config.toml
n_layer = 12
d_model = 192
n_head = 6
n_kv_head = 6
head_dim = 32
d_mlp = 384
vocab_size = 4096
activation = "swiglu"
norm = "rmsnorm"
norm_place = "out"
norm_eps = 1e-06
positions = "rope"
rope_base = 10000.0
rope_fraction = 1.0
qk_norm = true
attn_scale = 0.177
bias = "none"
tie_embeddings = false
parallel_block = false
extras = ["capped logits"]
init = "uniform"
init_std_qkv = 0.0361
init_std_o = 0.00736
init_std_up = 0.0361
init_std_down = 0.00736
init_mimetic = 0.5
optimizer = "cautious_adamw"
lr = 0.00167
lr_mult_up = 1.35
beta1 = 0.9
beta2 = 0.98
lr_head = 0.019
warmup_steps = 455
schedule = "wsd"
decay_fraction = 0.902
decay_shape = "sqrt"
final_lr_fraction = 0.05
batch_tokens = 16384
seq_len = 512
doc_mask = false
train_tokens = 168600000
steps = 10291
dataset = "wikipedia_en"
Each number is 128 + 24 x the weight over its row's rms, rounded and kept within 0 to 255. Layers, rows and columns count from 0. Numbers have three digits each. The size before them is the row's rms in percent of the matrix's.

# gate: layer 6 MLP gate, 384x192, rms 0.114, rows 121-187, columns 0-63
# up: layer 6 MLP up, 384x192, rms 0.118, rows 121-187, columns 0-63
# down: layer 6 MLP down (transposed), 384x192, rms 0.0812, rows 121-186, columns 0-63
gate121 088:102153145147149167137128089112133106093125112146121115086145119126122144123104158126099100134133152144121091139062128125186128136137140112124104085124130131116125121114131136111139130184100172
up121 081:077131109139129146138110100127114115135146100136138135076149140104154126121098168105102112164150141146142143152067112136169136120119147122110105089153116117142141159126149150089117088170098132
down121 084:135125123087112112058139153144148109139143133127084085134115114148100154144135098084136128117097138113132132136172115126128158172107163116134155169110099145109112134160142135145145143082155093
gate122 097:094119086116155135172145139127124126112112116132142100149145129085167153088115125177145085159183160107136154131103121120121126142115104106127130068087154101107107119113082174115132123149104168
up122 089:107092104109145148170143123131129122140069121130126143123171151086141133138133144156153120154170153128078141124074126124110098155088129133134156081110154106115146101122093172132119100139112139
down122 093:131123111143095064116109112110164114178120119121155137120093166076134101155111132148123098131109090100171116120145116127149153087138125094152134143136138112108128138185113125073121132127128161
gate123 104:163127150132113126133131148104164147101128133118116132131133123175140173141069102143147131131115090167122123153138117144101123118142083098116135113109135130147164127110146126149183183111130155
up123 100:103074094130138119136131109143124122147111131099082108122172125076108147142122123124158114111148147112141099159103153125147133114124143124146109154181099152129102158154166122157083071164134094
down123 101:110155119085136131112139138144110159127102144174162142141144161115145165102156139094145130099107112127135132096143125101093115172177123089128111110171165134100127120122169092114101120139080097
gate124 100:159140149156168123130163113097132132120112150167123121113079118140144119109102104105123124121148082074123093127151108100135104120166123117104104122127152087141120137099133131152154147117135114
up124 100:130165116126108082133166114138123072086123117107142129103167117191160121133130128145111096047131092140167161127185112084077123136108120129126127130137125111173158144090132149150121142109147112
down124 099:109094166135127108150115125111146100099103136144152137184114140149084146103124151122142100107112121145134087123089133133137113087141112085130162109118151115095128151136131132089158139121168148
gate125 099:102115126126119139135118150121160108152147135150126130121132070144132113127082161139099115099144107135120159129130129094139116161123139111135093115104161170151149172093146147174144120133091138
up125 099:068151109140175130170127145155127121140100119111135094117136085129142146169179124127124109156167117159190083141063118103134126128118140139133119143121118136162136117111101104137077167135089122
down125 102:134136134111147133110115107188124100082125148125104134116140162122163151162090116156128073117109143107186133130110108140132110136091111114159193143118136143150189126194137097118111077165130104
gate126 098:162157148132128131167125116179175163113139137130149114123088076150158098132146152138082142136148120122142132155142153143169129146137132121107130130128185125143151112107104140125120169126121100
up126 098:124146149132099118134093111138115136108136105136142162129162123145100128147105153172162146088141129155179137147078143146090095168140156103122125123140144099135112083121166131102132100150116127
down126 098:151131111148154137107140150113154148155126159172121123168135119116140162114165117145169107135174134144096128129154085134133139097149162100105134174166110167122137116141129118168143112126157176
gate127 101:109155126157116130108154139133138126118090136144077096107126135120137131106109096099127096127109145113148128137075125113099142143153112138137150132141155125135103093114136142145175136115126173
up127 101:135143144097115153118147134146101151144113117152142105099179117140102108149159147127103121148073148099119114129126102126104147096131109138130129141105082137123149105169133098189132100133132133
down127 101:080110105115111093187150129105119104089124117155109112140144144154175110118138131165130150120159126144128162169114139134118138161140151152130137106121134143099120099149130100097122143114114146
gate128 102:129150147147124158157173092171117178104157129150082134118085091138122115072109113126133149112132143137130152127147137122129132158146188110122110081121148111157127110106106128110153142153122130
up128 102:116149172108147121107117169142136133153121095120147101119101144157164105142159088110117131113146069145131147108106108127080147085119122119131143140134157159137091138154108107110129118100109134
down128 101:158114110144148135138164123131129162134105171152144120152120156123167143095125132137137128085134170099100132139134147133150112099107157132088148105126122135122151111121118165148130101128083106
gate129 106:102127127089153115115170138107123156105081106191085101082138127089144159098142083119124137133156080116103145163122133113129123115125137136144095114110155146128123098127135158122130144107137133
up129 111:096123166122176089130177130107098129162094169131119141132141131110098097104124073130167147125104104096077137141135106126124128089135109139136113125117142138113102144121135141138138159103126107
down129 106:133127089116114158133091122121143124139171130119151141086108122166143177139133161091129149113124118150135092130106134087141125108149092127104135133156113170151101129097123102110147139137137115
gate130 108:196108148113168149133160125134132100117110192133081117069112112141166154094082112137153117104124127119100118140134088140097102096134139154179112154139154101126160113145129139121139172134115109
up130 120:144091136127154146136147140141107084173112149118095121101146149120142145103129101126149106080145112161125137136151116152110150102145102136125164140115156114125131102145128143195133145149115095
down130 107:108126123122159125146112134099110164124118117066151106158134149123113128108105129137138137141148132138146124112095134143120151153110142122102123115158128120081104138147138189113058107130163113
gate131 103:117112188145175125118172150151109113133115103099097089090130124144172172111115149144171116095118101119126122113073086152134128072132133149168139142110136101140117160134135129123159124131105110
up131 101:171079129090149133109098079129117135150114124152139079109127111122168135140147127149089154109123134111072087115131150121174124156137137126131118129095136148125151119153139120154150108128114127
down131 103:118152133131140147162154134103196120093106114087134120087141145126113142119140158150138093139139187096152122147092098136088119101118113141124136138150116118099167136156129179145119141120135094
gate132 101:120166111110143143172158088141112106150142144130098147108129118105097105135108153145147121120126096099124203157140146114156168094122110112129052139162142137144162129090105129128123114164146154
up132 100:137127165158123142104123128094129129123114081108092148130113137129158148133119131131111138159143173151131122092186134148124106143194129107140140132090126097091117094154148131174158146124071140
down132 102:118110138112141128139113116149115063072120210131138109108150108098136102153109152121138100106127112110142131124119112161108133128133122127134114158162134120102114110173150118150130154129090102
gate133 096:099105120125092109138122128097147137127102098140118156136126126148132115149080084118109136092116115133142142150135117121106115122123134123143110104142102120127150109148187158108155157152130125
up133 095:157095137143116101096099158131114099124120100119116160133135119131153129101085127112118147135116069139135088188134120119109129108130172120122167133133125108111151146114161130121124125117111112
down133 097:143121122139092145150129101089152123096132141114124093149103121127070110158162133123151128093140105111114115073113130110126111170104131160148137114131150138113169158134087177139084144120149102
gate134 102:162139175115188154124168157108114128178143130121130164096144133122092130096109124150121154112100141110134067114106122087116136076146107100136130127102140095130136103094102123167140122188143131
up134 098:132138131162130147113135158082100102112160105113156156154097121113128116155128147178111132143147176139112110150135133116124122127116127120102107158104167111140127113120121141153129129141133132
down134 098:140144130097101130099110129140114148150084135189113107117115144140103136089114118114158083128130115149103186102191150128177092155127135145145102106138109155123117148131114163098151095097107131
gate135 100:133169102103105114135151168110131087151134130152139114149159119140098159115135135124101096111164163141125140092086128122120114135143146119138116135122141130117174159145143170108145163103155198
up135 102:164085106166144148135147097129170121097159118150077146138113139157107093112080147084116144145118108138153123131155116144156126127135135144100113110153121089105126107130151132157163138138133147
down135 106:118113118133113145139098165079111133092107111121137106159160157121131164126095150139156128132128116125159142116122141110109100109105132105159102123159153102162143145111121106141142161133129130
gate136 102:154120135129117131117117146132187125124113084141139153142109134150140141072098096170100123139181109136122103153151129111152111145139115130135135126156148154125081139155118137145164182100091142
up136 098:110161105109193172147144126146139158112155108150159125086115122139120149122160137147119147135133120153120093123114115088137116067132103138151136121123128145134108132123148118127166207126127144
down136 100:145150160140094102054131127117099099153181080106086159146102072108113143104109137139107112146089115107130074091143142104163133148140126155122149141116157170090104129124124134163144147156134131
gate137 097:102121097117137159119171138167150143149104100147122165143149121150119129132128118108109150090140089097126155120119153144121115076096146148147112147155131143125114138136084138146119175080154111
up137 090:100124143074133132098128127095108126142137105141118102099127144139139143122143121132118138088130112151094152114140138123108139087146137174146147121126148124100144149100158120139142104113101151
down137 092:161111123157090157143143137139128130118103174087136142115112090156124122127108129142097149156121071088128121075131124115134098077163129117117116122150133144129108103140112158135124174112101158
gate138 103:145135128094142164136141104099123104133096137159116139152132112078158136140125078145108129155117112087130135129125098125114140133075179117138122115115149143137133122110186145170124150127078144
up138 107:145085106130082130143108118154140111128095083132143117122163127148111134140082167127102145125134127107155113108160135116128129147115117136157166106121111104127144092169123136147125188081116171
down138 109:123168093076130132138125120157110162181111205123164143167173155105119140106128072158147139120134139138143150137132109112130168112100137167118144128128166132112104129134122123094152127184086113
gate139 105:111087130097174091142142094147121147111107127131138125120134104151132137126123149126110115127157090168149123119161120118132123108056136146117128117134162142140125153117075139080162157127139122
up139 104:113178086124130130120095132110132128139107118136150110144134153128149180129170158138132128154136108122157097114117114144163113119085145099120131142119169138125155142099097133163089099157137124
down139 108:097146109099102125124099116095142096115118118108165115115109145115106153176115121115124180139132103157085128051077147138076125119113116143098132139131148107095154152087126151103111130131113117
gate140 102:154147127150150126164130134155146106143131148167157108120120107117145129115120074143154147111080133108103132131151109107128134123106047125110124182125173127137082087125096121107118154102089133
up140 109:125111130110121137122121082137097148120169085101119154118126122192108127127173147132114117116179120170175103140118123149137114153108178124133147100131122133091135132122170140145127108127120149
down140 105:079130128131174147122125172119167157151127118113132105137145118129111142146140129155093132141164161085129136154119120121139111146121095132163143110150112105133097184141092088123160105128164104
gate141 102:168126159106114177092167107099123124090144079186126108109107137151148174118107098117107099147159115156163116145159085122186129078129099073120134077123139117144109141122126164149121136113156165
up141 106:146111121112110131112136110138075101133128200160103122102079126104132078131093123116137144172087149139145145142117167156106117132122106154104122163133135143107093143123099145135155137134101138
down141 104:122130153102115106146136164148121186176128091135141098104156169097122163101134105093147181105138136114108099138115145137116141118107131124142150123104147095117136127086113114111093117140162105
gate142 101:153138097158104138099114110150138109089105139170103160115121099103093119114112093075136115149113184132089153147196108148132096147116114130138112142154094151134147100130117138136157137114131098
up142 101:117115153102125119078150165118123147161123112130156145118105135144152132148140069173134117122127082087174091132126149134075128106161096122132110148089110135095150109137169120118136122157127106
down142 103:124133111121132115125110123135086162100117116081098143101098152082144109143147156136158140110115113076101098125145112113130140127116132156130129103140121098105134128148095138155110113147096121
gate143 098:096165129122131136128128149118126125138059102152098120118136095145128100139117103146156156128104138093099154122116121099129104132168115118160082154138123118136167120143144147136114171142081111
up143 099:093180108108112142133119109116141117112088116113135136137141127145141108135108107121159144087144085146138106137135151120094083121152153120145074143119132095132180120091150130137128122090093119
down143 100:128128115111124114085129130105187110108143130140135133120130074144128114149143135154147094138097109065141109144178171098102149100098111121143154083122129086097105128165167165111098170110128114
gate144 103:110134149115130102072145152101155117146085098144126100139115093175146139128155105147156144126120109122145126121152093107137134070154119105169163106122128138078141173138118141129173148132112162
up144 104:103166079125079165173151105146132118073093098143130065155189136114110103121119121115142145143110158111127145114105141129129111115130134137151131107125109118115126129139139146083140152106157132
down144 102:109131125163119142104133111095107136178144078109157138165146096147111134096149134146100132117123092135102091134146157162118131153128105144179112137089142127120153171116108130138105122100134133
gate145 080:072135108102170188176122128162106139117142112102117142140150161126173136111169168141163096138106127144132148115073132119126081100138131178118105132124076119161142145146122089124102148114151163
up145 075:091137102113175176142120128141137156122168123096140116129157142134167161121160136140142131138091157146130151120119114162132109099136133165105090102120094130124147146147135124116130144105120158
down145 072:131130118134081089082115161118139139157124088145114124125111154131109144120068120105128128082120122195107132136158113122156157124104149071136153196139157126103071132098132185118132143129163155
gate146 090:098140102103134112133127127132111153104146125143105116141133130094138105100127111138072128158132128128175102116056105174148114098135133164112106104132169101112102156085158143125143141164115139
up146 086:080100175108126169155129107138110113161101122105111124110128150105092127120127165083090140167119113144133188126115108132145125116099109140141132100171138161141145137132092112117138145107190078
down146 086:131181135103105122118144171148121147135121133132096139105148197152151175112144116135154117137104163140115098107166121128109137141108143138102144144127117112140101139138148190121085078121115139
gate147 100:138151106132103127130112172127128117104134119118089150137120112130185124093109116137115128141113106111115131131143127139115107138114137162121102113157151138117123141123142145136133127123166120
up147 098:127126116077146136103109114095109104122123134122138147152097140109113111129106064141188130110135127135115093112119118134108138102109110075113131092142130090140109156166134144143133137100126135
down147 103:126147133154137150094105128126141166159076095113118139134135118131150135126133126118152144128118063148143142142111158162090114136115160132100085121143119186143115100111109130091142123123098096
gate148 098:138116086089101142140155165152170116156150164166103149128112138130159118148152099117122152111105124146160133154093144145092124060095119149110126092167099154118140162105125150136156085120136145
up148 096:148128155142149111147166127143136124154131149136128112106122136147128152124176116132160118119103139141133146129104097138090136054183105135164152106131135132155134103129108117161115167093127149
down148 098:089125112118114120107161126090144115126112112147116142120120160112129161118075118145129127119165124087113125100120140144124128154110145115127139122123129090099171165135147180087168111146165098
gate149 098:086120130110141126111147150144118142128154127103142110122105145117123156129120134145147162149094109095092126159140113113113076108145130110120151132097156131160120122150159160132138107153137107
up149 098:081141110108119122140124121134132140108108075149158088142138132124123118107156174130152127101118148111120170094115177147117126153142072130155123132124192118138100136154169158130097158164114091
down149 099:156145155124118068135164168150099104167097094124100129127126217125123130091108111148117114119149144165114098156150086142118166141077131110156146140137100134091110137100129104084146120128144158
gate150 097:107125143127124117144118103104121130161097138109113164113146119180108138102089120069162098123145135145095138160153093151108125120153119133137168117117126120097131085121151161137159105160101120
up150 093:116131133173149158134180102129110114176104175125099136109152133154077144117161124104161126156156162081119143129123158138132092115137132157128166111119166143141119129121146131116139113152103151
down150 097:128148131141101133101126178080119162131121095129132142149126106121137119140126118093148114110110129135138162147101153125141135106111115130076098120140099140140123112071122125053105159076138148
gate151 099:123122148147214131144095130103116112113120123112116079131066104110145176111108169149107109135090099118096142125148102112127140151100180124139191133119141127101177148109123128149147103136143159
up151 097:132107121134103105126174123164116161122095081134114131080131137151111125147108086172144138096128110137132182133135135157165108124088136136140098141153109156120161123144125116066140120121153113
down151 094:127145146146135133120155122112134143145173118105136130098132116094165073119139149085112127150094150158144141148155101119109151151150114137132196112123113139118109123109138083118092106172092101
gate152 101:137147124125155129102131120132118116138102113139149161161062104141138164126052117133139140083127142138120186140170102122147118104103112126149129055146122168135182142130109141178175126116138140
up152 098:157124105126120120141131173131135151147134137137123126130069143125100085136142142149115139118149121099145129082133120139108114111159125122148142115080136130118099148137189106142142154124121130
down152 102:111148156131124090123094119129128133122112069125103115100174141119147143131082141132126171140100120132123132131131108158154142152124149074069123159143142110154134127176135130147132115119105096
gate153 101:142124187109165121111116145108127110154172158123108082112081106184155152099095138153101135137112090132096120128123122098106146106120149151127117126088153141158140151108082145115178102131128080
up153 099:147163143119157147115122137190142092122148132129105085115087120143113136110157135114129163114102147094116111120166129113129148136136115124131101140113095115136145182124107120136122105200146131
down153 096:114155107076122175123152108137134189143101124169125155137138189090118147116095142091140090119144160179101126121120147138126095135110142165167115126182118107098125076138127174144078129112097128
gate154 101:151155110122121143113151106126136094135145118143136156105111109155132156119078094106133137111081107118150072122190109089177124132111124088141173130128156100131166136114119145136161084109159136
up154 104:134131120186101103094141105167143118160130175114103101089148093190152180122110125091148115120104134118195161154136166145135151137126107092158122183122111103113112104121131119147129114183144148
down154 106:155101155124126110118166155149103142110083087118104121167153168112130146087148133126072081140129140164139135100135140137142114147159136170175173102145147132109140149141133135153098135131150126
gate155 097:121127115117166099176162148135127137117145160132127117126147085152117136159128122127107145149093117113110136122114146160120106100090136138133122094138163119118129134115152112103127121157087192
up155 100:067129099135168125146149127097105134110127158163121171147127129128103109136107164180104120170120097098124103137109154137127157124137181110135125134123108097113108122148142121133110107133077135
down155 097:143114131106121110099103127183119126143174146120118091108142093157140154120159122132122115159147150151154139129152092117129126110106123166122136146139108109121109122131144161113138139126168116
gate156 101:147114124149151132114131113120098146134096119139131135165103132083144109125100095097161148130126111147113108143165137128166122094096130115115149116171172161159133116134115171163147094075128128
up156 100:132151089125103142103123131156168114108102132123143128118132124110080106158149128163146119085137146162106137102106116131127146171146129172120116158139130107126184131163101130089109107133109082
down156 099:092075175123117149175129131110108103122171159152108112121108081148143135120117103068133131123129124133135085094142127137110096090106135128140153116119099115142125111097191132099141144117137184
gate157 104:103169143119122125114166105121120120102126123147116149144150143143118113122094102085100087101137156139118140132136122153155167147137105097092121149122136151128099126134113128159138143107146125
up157 106:086075109114104138146107100134112107140127143096126135139134134103161091154118087084130149179150132095144110180156122150152115118146103110131107097182088144106154106097150161104173117139132132
down157 107:151178124097135124111140139157150171115130175162154146147132121133109186137113137168149124136096094165095104088103146130113117105126121159087148164104100119160110157113167084156145115134131158
gate158 109:101109123111142122122116137065116128098095141098123124131109132127142129132071098117103138105118131140134135146150101092167085138082156130114091130187145141160123138087125162150139151100105084
up158 108:164149105095103108152146142141123101143144142103117142151157107149173153139178094113152157125137080138107099127125117122096115102088101096146130135132109111157101135109117124104145172124134072
down158 112:097091119114170173127156180136114101132174128079095122134105112139120083125101140151132140131092110129128117120088097127121108105101125112105115088107139122121126172104140176102183112118145088
gate159 098:095137129114111116099124112146131176130135106128167113141117064121148127144115121136117114121120144173090166137120103091132132129149148126161101109130134155115141124128148184130109150064146122
up159 108:115158103137118137109107138138163158104170112119159141139126120115145119163123117143152114116163140156110177101111123089134113123163137135111118107076117124112144130119118159075128086111142126
down159 101:165112152127110116119138161132119094137109170143137113144155136155123078109111135118126129165141116127131092120127163152141129110135144109156158129143146140151125126119106134113091135119069095
gate160 099:166110104133154179108164160147138123092117104144128115115124090110176094152154124126109140154157134147113160146158110161146148140155139101110114109127129120137131111126135137104128116145135138
up160 103:096085074157127128147156139104152152102076097142145097134150107113152116151170152110113127127150143121141146160136121155150153088153124132111106124154111143110094093123098123159109099115114129
down160 102:114121123124138125142101114111134079162154134116106178127167208102130140095172155145093111138157120136122114139120068147078128156129092134113149121094111108136145099108144151116150104058168144
gate161 097:104157141136122132106136085146127133119123111127084131105132088148128135097130130086114117124119100154142158135129105125168095156121125139158146149130106139105113133080132156146167146115141103
up161 094:143108128103124101124142112124115088145141100121155125115101088093127125116102123143114140139161138127103124116121134120068139130111114128153113135106136142164092127121110107115159136130095144
down161 103:109151146117142161132129131148131118154135087108110168095146081169140118109164111102133123110134159160149157161129092117147089143121150140129145131142114101120141135128114146148150141120130109
gate162 099:125148104155061126141127138126105163104149155083131115130100107131180133088095110140094117150120121156132134179084106132112137127102134130123128123091136124130151127096133109121156149104120135
up162 095:123113122157140151143136104153142147155075112146175181130135127085143163119147193117161133152112102163156082137149141088165114083101133134117109133176110134129142125170120144129146159074162156
down162 099:107174124132150135128115126139127103096126171130112117175182132141136126140109102116078123145146185099138148149136072139079150185130171113137127108120113132127109158150100136120086093158126113
gate163 098:141149145123098152115117153153132125092123098126079130142108133137182151106077122089072128088143070139155174195141130147102110104162075118136122109136164140159118115123108167138135122140136125
up163 103:124135123108150143154146100125123161109144135111154139131125127135102128125126162131144121146121135134164138073118128091110155157116179163148166131147136147112118141139142140126119124095137135
down163 106:131158126144107134102102123132090132148151142136100113120173118124096091122111135110124157143112148120113156102128105079138149098179087134108110130136121130145101085146142066145162156137113151
gate164 102:137140133130137164151153157140139153110133150162123084089085107136139167101133143126133138098106119075119147165115111158120130104117145121131131158094133134119157165138118174109135150110106126
up164 109:126130117107090132117150103117087144095130123097139125127108130104087114127142139146129111139156103157162087117144165126116137151186096136147089127124133129103114150135134101132104135146149129
down164 099:141141099108097143163103176124139125155146146169079154142148156118157170099118125132148114134153129200065128136082133107148114102097138123100122157116121103144133109151145159122157132171152140
gate165 105:149129109118113114120110128114117178135155142107129125074076107118154174120140139147147128146110137107103117133138104191162122117137116132162174126111168122092176090106166146120156098126117091
up165 111:157143095126122109101117133145179163122148116096136121163141125138122120131097119122176130136125132136180082156117137123146172088163122108129175114192155105174147162140146135124106141060122116
down165 106:191156147116147151153134117140153132097148104105151131096142101133127134144138113110141119154098124079133141136191124134128163129096141164095175107155107130106114070107155099138143097142104124
gate166 106:096152127154086143137139167192140127128119129093129100093097142159142106112099146069121078164148123128115093160114132141113108130119164094180160121116111150118139095113109130122143153092128127
up166 108:128094143128112119127120153166075150102151141130123075123126137169149117136147124102092110133148105181124098134113119161116132139154102089166171120113122161140137086157151142071171114135086167
down166 106:168144116129126170144155156155117120124135118145162139114107144170116083154129163103133103178153135149107159140096172169110079130145089174122114117129144132119151137104111106148137101122124126
gate167 098:151109133113167118120154122138123159141088109139101121130135120090106131160089113149113147158109127084114138123066107105116081090133129106158093162125120132098106087118146127152154123146102130
up167 094:141111116131131103146170117140120102118134134106154138123121125098119135136101156119138117149096115086156134142052160117123083121108114148120158142154115127116147135129156157117143105098150114
down167 093:143136091148085139075133088079072152172139088122106103144123135171137142116150067127156101127102182138083134140192111142145077136126117142091088116113118114126059166126137125112120148084130147
gate168 100:126160172087131098184132095135134117138128126114135160127105114071161143113099130134156073141178122150159124106133127091138137159119131137143089131154166144151149161124084155162136145109081125
up168 098:121152102155136134089115166149137131106161137125120106137118114117133093138108120138115105092145174190089133180124126159125118142134102081122132104154151115164175126137162143116115131132122148
down168 098:121110143110147113137118100153128109145125155170152133131105115144152142167185106112118109152142096117158116113156126145110113153109128101139135062128120131133145084106093060150156135126121082
gate169 096:132121155145109116088115123095081145158104125161158093146140125087165136118100123115087177129171140112080123137117123141161108119097133118150148140121141112095083132121101121100146152095115176
up169 092:115132141149166148145095149100180119159118144120113133079153126125128116126119150139166132097131136142132159120129092105079153132106120162161156098166153116129118085118099121116174134140121089
down169 092:117122102066112134143127164132132116105134130098133144171132099112109122150096185147132157103179136102127125092114062148158127126130104140133088123137165153141112159109172125110130105127122125
gate170 103:118159114120172163140158116087134115096140129135126063119128105089125120114103166108087095156126156096169129140071121131121089109161084126141120148149147126127130146113099149144119148126172163
up170 102:119078098124128122115186156179116120103151121084109112116124129148185150114176151135141116158134144105112162132177142139141095140139128125137062077113128123121140126107148150098113093156141144
down170 106:145140154184106126122122082122165107142124172145106168107164106112100134170120141104087119139123099141099098091161167114164149114089147145135171130116125148136115154135096111156105165117122105
gate171 102:128115167126161167118137127152133132147133123150131118116148140082112118129145111148118103124124095085128162126107099142138076125091137120142130116111148121118144055134126155129155111109082134
up171 098:136181158143157077122120127086100156157127113102089130092138131118132126141109167117146136122100174101135086136110107140066149161101170124141155123138165131110184101154153109141128085145180123
down171 099:158075138092126185152164121133110117108134129119170111114090131180165104170146104165090125112110114139107155111136137099190113110149098150113105121136117105180097116104166149143112126119153067
gate172 107:165143135120132099127135150166115167097129133098126172126087101086147124099140092122138125170141117105106110089124107139141102094055181090137119095144126140120112145086141148128166167082148119
up172 113:114103105160120132117129145127147120153144123129137141122115107135133150142088121145121133150065118150095111130162144117169105144096157116108155175156140142119152133136164109144162089177090114
down172 107:100129175147120115126133165123151141121084117142143094109102129154185138127166138146191099124158143110158132091139111127097106132113108099151153077131127129139125151139147156138123154062127138
gate173 102:087124171117134107104162183138151158124098129180129147097134109076117132134123092115106151100182090113149114160128092093137149130150084094160132114132165113114159119093112121188129142140103135
up173 099:169105140135141106103142149148127099095127117134130127149112112122126110095117142114123113122115140155149109095178088141145143159116130146120091095137091126121099169140114105139125142100177105
down173 101:113134131132140123131174102131137155099144144147165132162159123103132123150129089084124145131176127053177150132144149128120124151171130159139161134148159147124173116074076110166153128139092135
gate174 104:150131118082163139122159122093171106101117122135102144099117129108120120124097135115107114139107122127142103135119104147141148126160080135138137092137142132165089127114109146110128147131109152
up174 105:169135131117148123133148069090142127104093113106092126118099136156140122169125114103066152147129175103113137122152129157142135112129088123129107095153160114146139146120118119146122115144120128
down174 104:120125133150140154135125172174120149146163091150132181130120128143138121130071128164159080108129111093090109114119103124162113113111096127090169184098126135133095127130148137141145139074117104
gate175 094:151143155108173177168189149103113109100101107084098085127141129121128128130079127163124079071097131120118137189128127086133113124142120139157132137083164117150136121103133138155130098126120149
up175 094:098147130157135163181153153132186123076112155116127178158113128107113149165115128156121100116150155134121179126130095139156128132129107126144125051149127123121144121134128135083119135123146137
down175 092:173138140085131132098128113145126138149165129118130050127100137126131092089102107129116140131105109132137159099175175111109145127119141154140132168145098139149151125109120152139129092141104119
gate176 097:115182137150096120148143087090177135141102150090140095108116125145125125176142091125160121135138076136126131163126111152114146101131161167143105110195127138133095157124089139120146183100126137
up176 094:107170115104086133113148120123167140108092142096126142136166121140142100118152113141118128092157134157128143135152086147162150126119149157113141105149152149124094150149123145108156149093104096
down176 097:119072173128125100151149143118074121112123146160150105140104095123124136120166153158129118138137105085115105147115153155100092096099125119153153167115130124124125095084167145126131125155130170
gate177 109:144111164094089113107129160099113137119133140164146120098136119111162117147100085109114138150142129175134136138138079122132133103132150132149096114143185127137111123124107176133175153106151122
up177 112:123141139121161199128142162137130113101143108121123103105115125154104099131081113169114151126123121143109115139130108113156118146115154094088130114175102129140128139127124080158110150148121158
down177 118:108090115124136099127144202146131135127103145150098131120096141133131139115130104133145111132108093127108122115148124129102144120098145116083133103150108144151141118143128134066126104095110186
gate178 102:141098091141173146122133145116114112139127113155112093092136117156178160090085148166124131129157097152137094141125149123107120141127109146123130112124152133149110124094131159145117116144092154
up178 107:093154130149172150130144123144148166115149170119111155190104137152062112067154121093134140108077134128125129099191119141160133138134112103134126129122124136135102114144127139098130123144101148
down178 102:110137130130118116184114145160126118130122119124155124124151105129114118154132132135121123147136198125118118162136115091135111112163134148126143122136097135124125141129093158148090109132144137
gate179 095:097184118136169152146146142179123137107103184139136141106135127091139136126167125154128127129121173132135168121119101115078113146127113152161077098141142151150098076142127102119121170146174124
up179 088:105135161115120128115108112157097169100111128115113111188098110131100100112107133142157161118166129131089173113155166129100131124092130102090122110123127123124128119115112130124138116114101108
down179 087:112130104162121163174137107143144110130131128139128139106176094097136137159186151132133129144125148084137065163105126158114108164162140185144126111157134132103146111123137112119129117121134050
gate180 097:156129152115105110090141146129099139139116128172114114096146122160129143115112107150173121111082088100118126120101159096125140085140160081129131142120149115118147109112101119164153095110122110
up180 094:126132106094124061157124083090119184119129130123139143126159122103134107117115149110093130149126177129148159085187158126189136143146100155107137115099147117086105143140124098124140107124128141
down180 097:149135140096149164116139174157114114151110154109133115102171159138142095179139126115133106149159115087130089160103087146111144114146134112153143133144123143146165102131163126131101123114116151
gate181 101:117115146148157174151118117145143136092112092139110110116165131099175136113063137110108097160186108158115133144139170098147143123067132144170128086110127117121127103125144155124161113104123132
up181 101:108139118089120109152118118071111121133157078103159141114102128159126110126136153088113152100095117106168136102137078118117144112185135100140111141136126119132129168102067140130142115142147092
down181 100:130107159118182155172124122123143118156122101133074089119107111141106133125110127128107112182161142123143111135117108134091084141125127121145152138102135113083111099158168169146140115144154088
gate182 102:139124163136133138118125169156149130123124151107138128097095125102159167100102147120153117145106140154140094136137057134115122084102115093133133141140148144146101147122141136059150116109138146
up182 101:079143131103098136144118091115107105158105088192115126158155123162116111166151131124091139125171130111109186100140159100126174163151124122155154127108126108111143142117103123193088128150126120
down182 097:121079165143135131161126126142121184120074147114131114147142139138114096122119170161179130105116091156104142121115128118117142153075172098087157138114128144104133134138127113111113122118118115
gate183 096:134176093127121167129133114112109118082131179112154127115140123118126163133136133137159108144118159091152153133104124159149113186126124116106086104143113146152113132121099113104127173146133107
up183 093:144166142147087134128127134129166154134147160123171152131126109166091097124072092162140170101132149135119145153163129064142112146135104128107099142141164125152136122100131130155139151122129120
down183 089:130112131122164191149098111139128120147151126160095115129135116138141152119196161135114136156151149109147091083092152160135131148167114159136103060135095128128180106162106149142108126167102103
gate184 099:134078144080089127105139102124127144109135134100095085117113130127136158126125133121143149116112149171146158147132152164143112112122099128110085162118083152116131094133181130109142099142195113
up184 095:090157140124074112168149147113145148110103144162116152119157150089134077093159110153143125124118073128084138129135134126111198110135130112134097100131133128117090150153145140132099184113158130
down184 100:125084103118167102130083135085148116158138109093130136126163174127090152152104152113121147118128178107146114096064155114149122121131133117124165143163102112151135114108119160094157117127148142
gate185 099:106121131160113156100124116116127109153098140108121134086117118121117176105103119098117119108100141135136083109108094155153120116153163112135104159070113153106156103118144117148138130146140100
up185 099:142130130149121151121130130187125099176110178093113141123124126155104098114119101130146099119126170114082130113138163131098119141143129132149101107152144114123116135129099140204115122147204117
down185 102:121137130127107132128116108122080145157108139141117119120139134156160137142147144133127141149123131105093110133129139138113104134130168139141129137174117100135130114102127088126134146118105145
gate186 101:102164097100097103130126136130149112138113109139098112122165123137148133126138172112107159130127090104127138130143111120162142106110166162130105174105160206160107154129122159140132149134103118
up186 103:121155125129143105126148146149138143122121143136126111150133140148122120120096128138124122120137123150123073111137160124096116119115100115122122099131105123136155057120157123140115162116113144
down186 105:120187129127116149150092139123141145124128146108120169161116095144090119137120151129156086159133102138136122151130140117121107130101148078141143124170139137145170143140123129089141123192093139
gate187 103:177150153124155115139129162136093118114156142108129111122109106124115112096119149091111118099101112145138096126116121125122114134144135083111163149108145154140113148085126139111157148136189193
up187 114:139105117154164100173114139136134097110161165083141123143134156135095098098127152128143149088139123125110113121144103122086118139157104118104127119135179147127106157094133115117139159146129180